python train.py --bias="none" --init_std_up=0.0442 --schedule="wsd" --doc_mask=true --max_steps=8286
Each number is 500 + 25 x the weight over its row's rms, rounded and kept within 0 to 999. Layers, rows and columns count from 0. Numbers have three digits each. The size before them is the row's rms in percent of the matrix's.

# layer 9 attention key, 96x128, rms 0.0739, rows 95, columns 0-63
096:499504489491522517480518469531476513519479530503496531491497486514518497523525509491500497501502483430540483482542521510535498479480491501511490468544513504525545489507475502518485533493487506
# layer 9 attention value, 96x128, rms 0.0739, rows 64-95, columns 0-63
101:491512524467525489514489511484482493471555497507512514475516473528459508488496491481463467486517501458526491474500500485543514465480516499538476524486497495479518526515511545480530503515453532
106:528510472479524489497473515488522478508518509553522491472500587486479494465522473494513489483534506489506460523478523441496500484520506560490509541528474478483521504556546479488520504521509514
097:537506540516474488523511518502525529502479505493520486473522483434533493502501475527495525484499537510501515503438540497502480490465510559544484516486526493519479474508516518525452513494496487
095:501477467521498480499511495496519470487526480486517514485526478502491510464509504480553497519519506452507494493456498466518550532534504511510454521471487534502459503464481511506496518481513532
100:523472515480523478518470495515481505510492487498482453471505536519496475514522511512453473481459510483521490437527413491509479472513497503515471564484510521472527534515532515490504525513504507
102:495506489490535430508510496564524497498511502474509483489473525465476442473472525493501497496506487485490524451533477534484527553542553522478503514519465511522504501462507504515487496477464536
089:461505500502532510469560475522521488476539492546548520495514472479465520514483467486530496409509477499508506506504500491478497497502499503484521533446502507522546496499521489488529496541499536
093:528519499511514469498532509543459497498511505484498506569479491507467494524518554505504527487490487503495479477484497474461488549543507484546462547494555501483526544530502493505559477492531503
111:491464528564466493552499499518493498532527488562510474479501472500500484484531524534495535554504546520509473519500523531502487519510520498504530474469511470527500509482503505486514479491506482
101:485475518543527531478508542502495490478463491509454411516470506506494492513511509516519507529534491477507484496504501515504520506498476558532480481505528483480484474507467544499466521531498549
098:537527498511547490456522497479498509479531507506461518462537528518487503501503484515467541475483491492526448482515505464474530546483483489547485493437527490454506478505493498496475525505467523
093:501467518501524499469498444493510486484478523460493512522501456493529490478467493514485546499513509514528487494482487506503482511537533448474471490504526496486477490500485483530518485534488502
091:522490511504456474541538521534469419570507467508504512483514461521511511488516476517533544482480498511506515475484496488467488495521517475499487500488467513494528511491457555469521471493526549
099:500509494508477453534488490540452505471523586513492506507516504499487505476518481502486524488549517528461484519505509466520484494474520503530454503531500496512464471487550510490517495515510522
100:497478533485485487502494534473536530477476490528512444531472507494531505526526477530477519475483539511478540500485504488441489525523534502527539530525513495518512457493541530524485525510497531
097:513507510497472513484525479487529505499455490523519508482493492520472511498489483507488512513464473499523514542483494462515491500500471509540538511525501518558489440543463473466490516486488511
100:449491474494499482464514469510461493469484476511500539529526498501536516445476479549492531525469513516507458475490441532513511502532475535498461498482517483495524553493477499459542537538522472
092:498545510532513524494514508506526482521473473501507509464534486530526499506529479488514498503493516498494506508465526445460487445530520487531472505463474513519538517517488517480495484512518499
108:528474508510491484492479516436475494511510466518517493455523498512494505483493495489495541502512480504522460502526470501538513499538487547513492517502529535506547537542510494497500482467505523
102:447468498533506470460498496495464525510481519496551490503487469518504498491518513463517499525517547468471481493514482507522476467485503501526536489501515476465502512498465531527495485528450495
099:490456498507455510500500561519497475495429502515534515521496531486512475475508513484513473545535499481499518525490485525486500527528507508473481553514522488512474471501485473471488550530474523
095:489511456534524535490531505479518512489528524546534511513535522509550483487523500493473548469474498506531513455509505499528514497495491519520552517506530460511517508562496509478456483492493530
090:490524493506480498548505478451483552507526522488487484494516481499464526486523459523521477454507512515512486559491440465453485491522521484500530450472542530480534511469487485514506504483515541
094:461507528479505504523491508515505514515539471487448468503439479485517520496512489480495520524521506493538482541504468482509530477474499505485471558489534495500502507528463522512524453486523480
097:520493489519531498496475479501495501499511518507465494532493506500521496511482468510535498507466468526475477550521490516482501517490513536492479524465472464459496518561516531492502506450450470
094:501508456528503456498495448497495493520529500488478530516464473501499523525512523485467531541496503460488498508486458549495552508501503504515544509481492454496509525534505490516504508528484474
106:506534519485482537488487532489494500467470535526502438519524509541504487500505474534493486511531510494510501521471497535498515492473518466484521478549473525515489514496490440484506562503517543
094:520497525501563493502513506467522465488492494507531466526512516542466532502554537494480540498450468502483528501484507494505463480533492513510495495496494503494457510494538473499509465524529511
106:438498528472508491469552517525494536505512511526496497501489474500515490491509516531495455470517462506505503488493498488489479505498524465498509507462445475485561510498521498451529529516458465
097:463512511481522490473509448485480463526483508485510508507544520547488494514485509507503552479500500475488497513527531498471490503464452538462511512478551463507544508508513531493519481471490481
090:473512515500463515470465495477485531504529499535513545458487496489535488539456445484496526467472472476504496451506508498510478513511516496516525495456475528448491531531514487489519512517489483
102:454540573502558481465459516487516479482530502486496483462474487473512517512511496490456466474495503485491512535508432469505501532495486496519498505516525523462512480447514469463468485551459452
# layer 9 attention output (transposed), 96x128, rms 0.216, rows 64-95, columns 0-63
103:478486468539484483496494513487524509500521499531518463459471513506505494463497489491483470511520508525448475454514496503519469500520476545463499519497521464554493460475481461476507503477490424
108:487563534496488505552512484465499493495497494449485449505505488515552461477525539513533498487481512518480505470466455529549492479491490470495490476478526529503473467458464502507500531479503487
090:437498502495516490504477463488487467485524502538482530534534492560486530475501492510502482472533499498481518479528473491492520501537502462470513488494500509485479475526505493525539513515498522
102:493548479507509515494516491465510526506516518507500462481482498491515510512486437507501488522497485512485491518511482506479470451496527483548539499519502514483533521517537495535494515495524513
098:479541497515488526492513478475534505510485529453508483528546490514504504494528455509539571516527485522464512514480535509510518517456468535460529455503510473524479494470490461534511452505475512
101:471503489500473497520465497442502478549478523479509499514493504508528480507525503474471463512488493493535500528477544452491454480521475502466509505468504464457510472568549467474507539491523502
097:544515516500504507468488511504488498502438517465484523455483532512487468474480493513486499528506517507479487499457465502521504509499487488540462497491492498509521547503467479503534503475494524
093:499499511483484511451483474477535542529475526507467492441456493492486488478487513485492498505526499491521473506501470511492456464452474489481515470500514505506502512470542469504477488509497510
106:504521481455469539529524494526484523483519519525492518515513464517509497527516468514540492459467446537502508470515467498506517455461450471499518522510518504480473436547472504518496444476488559
099:494484458498487475515497483513526524481517506528512578532506475486496487500516501523499557502481523486490558521513465500490504517517486524501494510482488524478520504506512482503529504470451485
102:417483515474496471501519497463488499507506524498576503504486523537516518481473537528499482505498513492485472478466504497519465486498507485496446506493491459548509499497511498508479483518518498
096:492455507509479533493520510490516510520516482541488495503525507459497528524500498503522535486489517481509474537514528479485484557473454495545503498478463466532530512524518551472480514457530525
091:471532481500508514500492493512496551453517491482483537526494530482497516509502520474547462546461495487458473534515530507531508511476461492494497496500483497507483499487533487530526492515515481
098:486463500513513503491503491495530500485525454507511515499512494498554500485488457503495469539446504487495507485498525489538516516469486490431483517461503490506495520477473507536503514497542478
098:468499527484516530495496511513479470544529543505505529516525464533476535491508479496475534506468482491517495505468491484525509494451482488479464502486500496482486542505497491507507492497458481
097:481496525470521497504478503516494473498525558525512512461506437499505460517501485539457480459497493463493479477506508488472504549501499496494483488505454536462463477466487530494503490535476512
104:521504495491504537510467524506526525499550512486517460463522522540499516567484492531522517528532470536520465510477507539498522470504451511493495505545451514522489489463480507503465487509540506
096:486523518474475477519515470446463530515457522557495483505498516448540516482480494476502503485486492514510506498532485542533509490478476495503521514508548458491415494494509517499524530523477464
103:421548482491530560491503512516530485506512543526523479490455539492530514563501511503526501459513496460494486503467507517486471511495504532533500496510535486475487498508454506454521521537484474
099:506489490505509516509518507549487508447512466536476516501523501467532531488435507550478510475512488440524492531546529498493512472509499503510493487492453482515489473523509470513487509483472499
095:521501490487462481531486487482516505490542471491488487496474513514511433496498517497517506470483497484504501474483539496511507531452476512518490461484454509496493505524521527499505471449523481
098:510536497485423497553464494479475508501462501496489502494515517531491547539480496556493475525494490460486498510495499502506506497446470476496434499507505500507505446485472508526549490550489501
097:517519499486510483466512507581518480489476519485532462489507495513472466492491511491472522545499464519492499475501520503547482509509507485483529531514464481471450535503468493474485507506479480
098:531482472548545519494537491466507479463512490507505500497499482497511506501492503504493496486528485476452501522537479491516452510547484472514514456489489495462514503453499552510482511521508517
102:487497515486503527477521537497519528531515510536507512470487546465500509491534517528492466480541499509525556481466518505474516493504506507483520460492521507508504450488490500525500478478521457
098:492488483454492520448492525484482525500472523518485494509547517536487516459497462499521546512536517530542492497505500440494504484489472510517471530516505499495543475490526464529510475523501517
102:473494518494500465538529453490502486542511472488531493513534460505489497523501491495499543537454509501500515503515509470513495510546491498511505517526501476466503472483482509495463466459489487
096:516498468492493517452489507502506512523494511469469508472462502510539505500469492495482519463481520466471509487485518451475519511521509486504509514478552444514476505501482543480475530446511529
101:506501515528463483492508497503445487486531493521515511484469515524513501497473489476505504494505540474515504532457487531494516455463482480515533485559481555502522499492529468470467480521476477
102:531490491520485541503491501534490566509558529507481485520503501503500550487554495476517557520498484473521449512491466533502530492527502489496451514464484501498482505479502506530475489541504510
088:494522439495480501552543505545488462472509520496553483470549510510483480455537484538489502483491497498477506484471496473503482496460530544478519502507487497555517517477511480501487556496466527
107:536481494498484440548534488458515493514551483498526497506471533538501475475483493467426522505510537503475467496468508509473506509487561515493495491492476476507506508515477520486511515491511495
# layer 9 MLP gate, 320x128, rms 0.0764, rows 0-49, columns 0-63
104:488498514457491496508520495499504456507503502509492565516488486489547489474484477539489519492493517506485501500501482462520485492498519478543542490524459482504512564544529489484479529515506536
109:520466506533509514503491467456506507515455492466522494504501478489494513481477524469471447516489527533459519537555510498500546483494521534524508549490524510486511511502521498509475479542478502
090:483523543500482541530492463487513508487508508496496505499504500516544472546481548511512499479495528479466566488520512542514524501495438474510474524515509513500494528509486504472543483506461513
093:492451503520515501535554510472485480527517496497510516553510510523499478496468546513487527514532478473527507484511478430480490490517496533517504507491492488533465514516518476495527499490524466
096:517513493463528501528547535521486525523456472528508501505521489498481477506535492522493485495538530481496504485490545510542526515486512471514465493510507496467508515435511531501506509505502532
088:515505505489457536562504535518513451521494504486480511459481532507531571475511485486516503478533490478481516466473517514508542485487521492545503530519476525509517524483529519554487466530464503
098:501480468508509462475539488524530517475500509507499456499508520507475524543496521527499522490532491529477515479468504481470544521450507534471517505486517492465494474490482463491488480452492466
104:479458524494516508513493508505515507514485458491478495532519484500496455489510560483484506494492465482481473454496492546475482516476518526471510450497474455500497492489551495512515480535504470
098:509501483497543496514531500538490501473526480500495484496502514497538468499556491508510471475520512501496519535501524522518507500511465443472461489510504471494513542464499459488489491508523480
105:506508524471537512504498526521527477461478475511496511496470523499536488531534504468453509535527483513480489506496500530512488496497530517524566501523459487528473481486546478510458523492502514
091:493503513530510520537516460549534494474496485469515495501485504525476495500480505509530497540502542494514499486485467551466505507448498490492529484536513541493517502517465527482471479503497521
096:510492504531518514518505526482526526540521512511512464486539511464502533506507489497507568530483522518550455511498538565479527536501504488503461508525468496520509468493444487473512479514526498
101:472522507472496531476516489525478473469465509504490517463518538515538481491506501498537518481506484533516467444527507496480518466514483466460501486522511469475482517503488477508514493509506515
096:511480486483461477472491535535497515470504517496476445501493467553502453473542499532492507536536523488503523505481510468512510494480528532523504508495512546519456497450490489532485444452505478
100:514499488520542480492550482492504457461483499494503477511504498537526508467500510487497502500468529517527464495487474505493472561497510508512485460455473519520531469514495494508462462492479504
101:533486485501474505526532485504496510508510540495480474517531513481516531459522548529455481511478473512466516501506464482485486457497492470496512484472448479530495499490562464479505523510521468
096:486529544506506453494507525528494491505462493556481478517506486465525488483502516506534512467534495488467512495494494529466552479482502457468507513471532498490439516488486477482478425562496514
099:477519510538494529546493500476491495471476542505534502570514489463493491551482524509509513501519505527466475506477517486474464461491503468478469495498527530496487493458543482527509470483537513
097:528531500473466534523508457516481527544467518471513485502493472505451494536498492501489476516480510474514528501558488508538490489570469491506509538545520503539475515498501509468523498529460497
100:499462491510496459449517457497469520489521514474520496488545512492462515503519491505467503483463462551539517486524510510457515471523465446487480492492488496531512556531513520466497488493490449
099:498532500489533480509510492511532489453494517500501504472499499510463476525499523525507440484439425512534492544477504509470511501482524502511464521490548476489488486525505524513483483526463535
101:516547520489481512482506501495490508500518524490516505494502461534452544518458488500524486510475483537429535464566505512551483468503472505529502496497533488508511532470506516492515551476468481
099:489538497529491512513508487523544491503455494500503528511441504508512487488509523477503502539523519510481545504513496463486495517500484494518488557502505537450489444464456512486432502479538526
099:500496565497485518475548477486477511466488488555469485512517551528514507539486536465492522503510493487528491527471479489524485448483504538475507504495448521493472461475438538502530471488508516
113:512459527490461538501511469478512507506536470516505513465508482540447496508458523477466552459508499506471479481490524511476530480506492505507495535497524473507531507498475528503460464550496534
103:555506505499518525523489512514445487576523453481512502512491502477528488508513482485523512516501490518458495490519491475445491503503521478454494484516496512514507494520490487510504490520458442
106:481530454563515503493503477526538529524524472499481497486530479517554513559512506448492525485485507542505541495502495505500503517496512488490513488534520457471480453497495502474539460490523456
106:473499518493435572514499492483509476478509468462478485551472504479495473475478568512480511468502512511518512513504561485465522452537524493494501487507457493516513504535490516501448486464515533
100:512488476513505512473510506509478466486513532532485500559488507495546475514520531541507506452520543494502503442494493509487495542506482505484516502526500554517522497485483443494470476498516508
099:504504505512474534526512498526504443513503482482500502507493544523484518505535485500487423501479525495493511478484512520477504536489532538514554461532458504484503530510478478507513472456452467
110:442479502497532526488506517521522502472461510537509507481459502526473523537528476469470479510486485488479461476481482487495470476497529493513511480509530462486491489504541505518487495496462537
104:470544525482468476509500516511484457466487470490550501505526466513473498443496479477494518537463521510547516467484498479522505505516476518513469466486521458482487490509471462511500499515502465
099:493516491516468449509500470467505492551487513535536523506537522513521521518493483526483514498514464487542517511523527471500479511449490505486517507474551537478509501512511518491510526485479467
100:536513488488507559486513478507505492496490495538488546483529473486510480466460456528477500468549471416477524483492502544488503490493503502488496499505491489515494443498491511527506495515485526
096:516556502536510438492484482513514518510514505478504479539500561552518471486544525483523527516502484522535480484499490491504492476537509500459491480493476520503502465505481533518567500519495475
099:554477539503493512507491449508488503497513499493508515480504476516486525488506546524520502593481502511504450515526488496499507470489491509465498520460521494479507478514519466464506525509500517
107:494500489466495523520513515520551471546502512469506536422484513517504494499538509464504470509497492520554489534472577538554541495489498535568514532498493495509531492477478481468511471502489470
099:549444519473457502484537511458525506518507539550495512527483497544507526509508492496461524523538532524536531526488512520508495500496492499458511462512476523492530451529465479458452492527506501
092:487487508520500556521505506513551536498519487500508490502538493495506486510499559499473500496464475487524478520513481450467505484519536479511515526473470534481496528549508493487559488498523509
093:478520481507484491503491553489541491472519480482506471483477470524519528524529470509499501462553483509475518465476463477510503484507479498511514473537479487476479486459508510464479451498514537
097:482520420515498539488514504502519478499485517536526480491511529471464555476505494510467493495524522493515474518543517492527505511484523502527518543506497553482470530479469555477532547477493557
103:504538540516466483538485473539496523472492498531506497495530493491491484506488521508477485520509463494480475509524475475466483549464467510513495501529529526487473501529501482503526471490492505
100:505507490525496489532492528483560515508526480501515534519476566552465522504473490518495488555490487509498472507458510489481496487489477516485494543537521496461496482490512515552517494499449469
101:511525537471475520497509496493457471518489517513529508500510500536520494517439506462488466505521500476485515453464510518566504537501476538477519514455531470506513498519469489530517520461494484
101:475542499454541500462476519505482482491502490485496502472483485514481489485482492466491476507483512471536501462521523502504506450488555523514523483522496536490502488492529537478485528503485520
096:499545519568545510508531461532505520501486475534489506472527483530485508532547505525524515496512504438504537519509489477501481480473484529454480474504456454447468484482469485544564488492485498
096:551495504478449531492470517493482492477478471468468499462471524507534455485496490548499476504461468508490516526504526545494483465502523467516522523496508460561527516542513483501464451496514474
107:486479458531495516508507480484472497491496503531525505482500467505529496525561526475502506491508499508488499500481487493498472545501472509511467531535501483470546529519491490473522529484509481
101:483493548546455501528487475480463495492476501487504499505480516559477456525506513483512500493476495526523501474484475510519507525484501469486477467503536534518453503495541454468486487497529514
103:499492476510517526481498493491500489489518503516510474530494474515450486509500472449523479502514501484505517504483517509536506507483499450511532490519501489501448534522485455553501502436476535
# layer 9 MLP up, 320x128, rms 0.0798, rows 0-49, columns 0-63
109:518549502508504480519516507502493518507485490515499485509536497507507460479481498507548514494438501535541477470512484507533506560501500511501494499525502498481530492511536489564530553462480540
106:524486510489473508498513465478512435460520528481544535447460492514494543485489533495522513514541510484538526488501550490518464507484536515487506499482522540465490500500504477484468538529505518
088:504476508503528491524520469498506522491514522502499462510452523500495472478507519508533480490491524523490575515506487530496514480476526510539538490533459510481549487475538503437466478498511509
096:503525486480535503509474485489502513510482500507499470462535486476527516522457512514507499505483520543487519502497505490475523511475526497501536459569504449499503505457539508488500482498476481
101:493537491491529498500475528526512522520513491476522538488482487528491486504495501549492507485487493531520510495485482510500535481480500503517547461463493476512482479489501561549468519485463495
084:478497492461479526519499518518506525500472506501496531514509477512481528486486450529522473541531480533464514505512496464456525473490485502521546535494505504509534520493475498472454457515500480
097:462536533517512475473522473488510467487439454475511478488499513511541519487522512506531479486559497499473519488561485480482502514509510452473470495492505504490442458498508498511465514546506517
102:498467490522518472512519510476480483483501495505461501558505511427538483492514486526476508487500488498516519517479542497510535560499525483498524490509486468540512482483488473462491501535512518
097:512493497487504497494502497457505549470451516495508493484492488522475448494502521495512490480522485478520542481484470502534525494532489500541544470543531475496491496540491510541526487554491538
104:502541478496503506493465500450507508500452533523500493528514565475482521510530469521486535510502509478496534472502490528484501510526501449515461553492500517491475513495482552534549545508483510
097:526498481546468515500518471514483560498474522455520512456525467515480482501483461495514550522516550498468493517457475541462529475508469531445505529497533491519491470521466493485490498479515520
092:481518487463500521529515525497528506519494541511511476495497512485520497524476470484447468499493484502554537555498509503494475451513473540550487508506489513444512493526488520484513522477506539
102:502510506525484524513488536521529466494526504517495487499533489509509470539541521560477494517531493543459512500526498515469461486481509502519513514478503503495507496506428490502488502490519425
099:492527475439488533514526488549539516496543479520487493468483498504544535481518469512545495454480489470486523556475521434477534496510524506507474476502455500479532518487448524518499487492516501
099:554502522491473482516457464476512433525502512502513468528520529508475515539466498503470512541512481508482532534520561515490519478525481481492532498526501533516481511507485504519513479467543518
089:493514502503502469559508494495536488511495517471495491463529504525489455457526522489518517464480536512500476466517517460487499504510512454447557523491501484501498515513526524499495524511505532
098:503510508541517509513477519490460500455493467463549531487489478536475501497491490470505515530507496483491540474473491499474462507516511529502502495487449490517466506481501496520518537447532480
095:551495484494506476457498520505543495515546470487490508491536562501520479486517466494510479545524512531535510477480503493521503515500548559506525511515508464507463476517492503500516491480461500
094:515513475533523485486501469499470491497502474500491503486468506522473539531515540478478484527481515518465510514500517482453484497476543482486490508464472505536454473490472511490472483457545544
100:501494517492463492520518502540493505437486516506496484458531556498470533481549485504501494494481487513497548503488546515515497461494476488522495529480517503521507533542477473455482481430514477
107:476505499453507457482525470512476492488491549517493488463548447506519486514492498535483499479546530469502483473501439521518478552505505475464483470523497492531488516491503489530541459514492458
102:519482484540504493470517517507490489515511513512507520492519460503537455477520531472472532507527482488489461528511483465497505514543528468487490449551502509488534508490533509513552501526469502
102:507501489489484487489460501526491538487532492570503470526525555494513474513483501504527531501459451503504479519536506500501526509488468532465509457472511491457530495520491448510524498504493536
097:480496557507492500494496521494515546477502479538485480503472543533514468495493519473481506528525487495516488502491485474544533493478507526497500514552463513490498483535448501508536505494477522
107:524528491505518462497486487433468549508518551475501527506496534502491519496523509501482525471468484532516485551521463484502491526476473474469505449481517463524448494498497465480519455508496496
101:520530446511524467442508487467529492513537491496482515486484514500485473534509458545514492479440506518478502494455509491521492510486479512528499482514501535499493472481485458497504495456498545
098:504518493492476496475493478480495506519544495514520479497465469472481474518550568511500501476517487472477500515499502484440542504518476470551467488522447498505467476438500535539492515505492530
092:495477473510522450521543495490460498549506541543528496473537480487469497521529476479493498542514457501508477482506470546510452518484494513514477482447548507492471494507514517490545518513474482
098:492455501515499503489511522527501481480485478511505540464504523560474477488492525475479491493481479475485470544505523487476516486480527498482506500475459450478481523502479505497489448549545486
110:518486522530515484548461517506520494567509486518489493521508451480483476503486507488479511503505490526478474473522486528472482503468510465512471474482511497477482472528467494536528518525522516
109:504456506506502477523528468501520532514526483478508480474458491477530503484530501502486474450514537511473506487546457495515507500470438513482437474533491560507486494481429474503527509522513532
106:471483504498486486501525530459490508538478500483498493490458539528498492528489487508559477510508538510534509467494469489505512506501492479469467541537469461485490529490519484505502523527466479
094:518477557487532512457538445517482499464491506525474469495498468478483528500453462518530522484534523501455497483508493544534523551474527514516473480527475506462465470477491507510457496544499499
091:517519473493496492458513489510472456504492508527501491545473476516464514506496431551481553467463507483546518553547494472541524459515480486499514547534482470491498498509516467467478463488511488
093:510497491525500548492488492559472466522502482471511479492499497496503481495483508494534531484552465486500500503488459510471443510493484483484503508493539501527483500510500497462458538498498463
099:533525541502522490520460482497519488492486499455552466491509458484480505468522520473475501524551446532527519460465498522542455511505510492526503477520547484534516543486484512537498484501497484
097:505497489505533527513488506494503536489472476461541511492520515503525536452512535550524516509527507470500467496549467466445486484509510551500467460487514479533506481499495504478502441517522539
100:478515473545514509431501522510504534470530482502477483443497509477517532513523475513510509544492459491488525493473531488491502517515553476479486463457494507498492511515456477508505492542490485
105:459531482498462525537493514569517526496501475464468490464506524479532505468478506511496526434492504500505473517433467490522509468495525525510490485502490538507520510518526496500512511547500480
097:495529507518496501487463516466505492520493524490530519545526515482524527518531453509509473498473493500544505501462518533496503553481516538537438470509522477515454495517505503529505493502503538
104:506470471523508487488514503502538483467474512525460493521507526487531549517459509505568464463509522496505497452511507494498561517467442476530485490510472506522494509504504496469500510506487520
105:519513479518503510473536493496449517512482491484493540504527522521500523522500491496461469452470498466512485512500470458504552443534458528539516545511492477510502509500460474515483474518498526
099:506503464490521496480552514468471491463499515480460488486480490506455523489518480527509508495509506465502546487470508470452505492482510507482501486516519513502534505506518469554499509513540515
099:497485504450511501510551492525487546482463511478504466483502538509513510522517491517467499533494476533452514538509516571496459452471447486521492505505530504474514564532491495518485491517525454
095:551516462532547498477521514502490514455504502518473477524492491491519528512473481546472510501486522494463492500449448525547489518493467546463522438508546463481495571495502523493473504504530500
091:479557484524474519451487494516552492507489462493505489518507496536472496493474506515505515551522475489527540509522512492516490504466521535472510445467465514446459490520490477500508493506489473
091:527508495534514470455512488500500551479510507585519466508509513516477524498509486499496513536487516473482479525521474510504510519482483538490500467540494500490547515529496503541502496494497497
111:504495505487482496508496523539510530472452495511481470482472502517534496447517530509494489471512562477525492526514475557526482500486481516485548501480472488513527478524543502500444502474488511
093:525527468483477503488521482480527481521514519533507536483470461442554509493545472512465481519518508468481481529506476471464496461504468524470527568483523496464509476505460533493501476493466499
106:483464537513491546451510478492506492542516507519528503510527494525481507493496465506500518545506523451505537467508542474500517550518482465535506535507492481548524541480482436526513507491477518
# layer 9 MLP down (transposed), 320x128, rms 0.0774, rows 0-48, columns 0-63
106:513487495517491482466531481508453487529516473494521485486490476461501476510512483498471495452517473524511526539502489500476453499503470521537510452481495490517483528494524524476473496484471548
110:496487430543461496545490479504468522499506499452500468504496515501523460476520521478505467488492498508484442472499518518555523522506504536473511497494478446483514473527486497557490435492508516
086:489519487504505510493496531492471489472498488465484439513485498516511513502511489499496493507528458523467440420436490488490490527499510491536490503510461485480531509516501507534551521505468513
095:499523520487527485498515539523505530508496465522435514506442495518499479483485458520511528455529507518499525490447461503502554499492506485511485526484491495467456540492503445507505514511532514
101:526468508511473495538528469507514474530499512500486488520505512493462467493480514516505510512507480506492480459524493470518519491495484498410464469503494521477475492549479488502503503486504518
085:524519504514500509496487477546499525497466498526548481528496523528479474501510502539544493546555512517498507450474507493479536505478540449545495509523542467491508540490475506472506532452507488
100:484495573499454549525490482458497488557533497477476515486497544494486499474524477515511506480508483471501468514481494478495450496508496479523530522492477512485496543551530501510486485480538474
099:485516521498500525497536495503468479539494483498501483508483471509554490487428563492456511541486515498531489500475482501496498519508525498489480492450463484502501492484508495569523508489505513
106:485531491468511504471497502493484514485477501524453518475419497504518524487493501477496520484500513458497520496485530458534452497467485532538506519503515514479493526471474495484510509552479503
103:498507471478472474527468524512529500464479451480534501467512483507504491491522490509504491535537513507515498489500504491525487544469481507501490524530488489513500525482524496517473479510512506
101:518502497485497493500492495530440461494487525497472504527496529503466534521504525486491475436480465523488493516501521466575518509509501496486500519473487528503581510466519504506515502487546510
093:489457535481524520495472473504514490518537517454480470434442487521507468479492496442516485500500493511530473493532497506488538560514457477511498491528446493476467461499508526486479457480545496
096:454502471475493517482499452503502517497475504516510535512529495495504517499485489535573499496517477533442468500484509499510466547522479498487473495443506546494483453471522507517498528506500515
095:512529465513453482473490547453435509516479498533482495451514509444456527437519491485516507500533466478481483464480459500511470502544485535478528498511500480462543519490496466481482495517521528
103:456490477514486502525486512489512514469484544499489478522486513502475540474522529500466523519473507484521498506505458506509473511521485545499509515523510495508494468508509547488536508516531497
101:495527476465524500475469543484526510500515495473515475499527556512514563489498514504553521448494475511529533530460503486504506514483491514518492516529455485475508538505532541515525468450460498
097:534478506471490497500529517553528459530522489502499483519495515478491480506494508546516489534509442493515511469487477469536520477471504483465503545512522544547472502535490525528513501478486481
093:542507503516514506493549499531493532559428496523509480478482495504496510502519541490488515538502500472483495504529496500518469515436486481498485514504511492502508545483474415493485485470482490
094:513488503457478509471523481477469504551519558498480538515508490476512523580507494492516532519538509491521507530544450544519505545541493463511525510502513495488495497492572489496513530534486512
100:524518449532526496521532525499474513498506553515470477502486517515566495502520526520442472508519453533460505535493492529515485510495511538511450523520503522477503458467489519471526504433493533
100:497524496504518481546516479496500554512489500465521480513473493485509470540528479532498447479464486505517486506501491505493565478505484511521511489464462530487470502518493509493496518527446463
099:507507471506530496498475523520502488510485498507515466564512483467486524517485525540526494481492507483527525493497483476506518472495484488475498490502513478509480514438470506447467481491542502
102:520477479461474465537523499460517516498470544490531474471475510513479506527508511503487498506543488500535515488494493553518496532506522510466484497494515493452536509504504552524462486476523458
099:511501462461486512525482503508533468495560488505509519429490487481507515478511511513489507462502508522503484479457508488499503487484456511513517514533511514541532481490526526494539502473530468
116:498520535486515515525518527513505469506488513487539488477503487488517515510498514520484513508517465520517507507508490477548467517505474507546510517484478534486513488506499504496450528477473465
105:478530523585507476518464523507501494482505523497525514514544515473545504516486526505483471494508472502547502509488509520524513528486454487504484506480481493479524474581522475495456497501460441
099:510515499538496500504508487490507463491488563507474471510565511498498491454514480516502501513458495520500451422511508526502502516522493520447493532480523483496525482501492477488511526505513471
097:532527507526510523507528490477482515506489508463502509538555499480481479505475490534506537491501459516441504513522479475531499445526498499500462515564482473537492525495514513480505497452494518
098:486493497496509491497504465504475497479477462468460516483508481484543530510488459523435512502503493471475490472482463499491476502474518519486529434494529462508464481507448492501491517526517489
109:507478524497514514499498560475547453470526441469506519483485455452525468476512455488564507540533518519490492500513481485468516494527499511441518528518511547530502546536471490483537482473504503
106:447493524503458546488481486421522506510481509513488519459503547521451521485475467482510510509518492463531504479491499471504511506451490494457482538491516453502493490520492481499497537528513547
106:512549521530504511478510482491520476497540530527545530489501504497480454505494504491473507539501452480500505464524510532522504528444452472512464513508501489496530499476469461481479470479512488
099:483448517481468508477503515477483513487503500456531486528500529501464488540512560493543512500477476530489482500451494455514476493544519517480478440486490520555526507481520481490535467480545497
098:561502509511464507484499465517504521503484531504492536505527471475466448447476487523562467500508558545456479525479463508509519492499535541521475499509489512506451490502510508520460534516504463
096:487496453519507474478480499499492505472524491510516455525536507500511517464493476459497481495536508492488515464522502534499525442490459481466521516471490516511499475509529500507470459478536528
099:462473490506504491506534473467483466500487505496508489545491474481469522512489476499519466487474518527510532497477501483479520533543452507507515480531463526532464452505480490511509519520501507
095:520512546521507518488512501495505519490474542488487470516516482456504513458487499514539483554470494484473501513496479519453502522509509474508438488521538481522482531511471548522491477507490494
094:505525509491498506504484511478476509486507473477520484532490504489519494538527501502473508528472506515531461534556492529509456483493460506465526484498489516527497472489504499508493463474489520
099:509507520499527551501528501499464491481488497474508484483497531474494526517515513511550522516485494491539447455474542494521517528463488461489495547461469516559484487531437496524494527466434498
098:493470512448497472486511508454507502543523461512511462470457492521496508474480490491473529479518539517494505501526502496451533473501522505509481487502528534485495500464498483458510516518460485
101:496475510477485523508510478497508519471489505545489482464522490511477516478490513515434474551460495468488507471509491495489519521481548500496538529548497508488470496508495477479535535502425515
103:469470462492473505501480525492496480474520499488495512482502499488525498490517471470483468476509515509516535563499518522526477529478514494514484514487526539494558490537540513522464534468500510
105:491525482517516476528504490473462504471534497552492454523461506530541510463501504505489510503510529499513504519541498493495461500467456470513499492511477482439478493481492487543477507490449501
098:498493505516480509507452503498534471482540500505507441466494495490489510472466533511506527484468445521495499491507484461495540489531499502484534548499540454515563515545441484503497528504481489
098:538492536483497527538523469479501487463510544491523516490483525503471495498504500531553512491502503503527510567487477482545466472511512553474463500454526501498503494522496530510492501484486508
096:535494488475469523493480536521521486501502519445506539517529482523482487513506500495548482510511507479498480505499477503467527483471518562503520481440525524527484522526488440456488466525449505
095:500488480512505499512482533499537509491475462485482456495522490498528493514491532505433502514512527487468546481502484510490499482503508456469464528461476479552517508497495486505486485457504470
109:478474496475494536493452495482488487526491473504501553519487504509470496520463493512453510501490459527507481480534524478501471496497504528475514468482475493502485483483484512518565529487522517
103:490510512491464503527505481503470491503522489467558520513492460536496480521483528479512501464493538512545516470544499544466467466503496489465471504536506503526519529501452525480554473476470509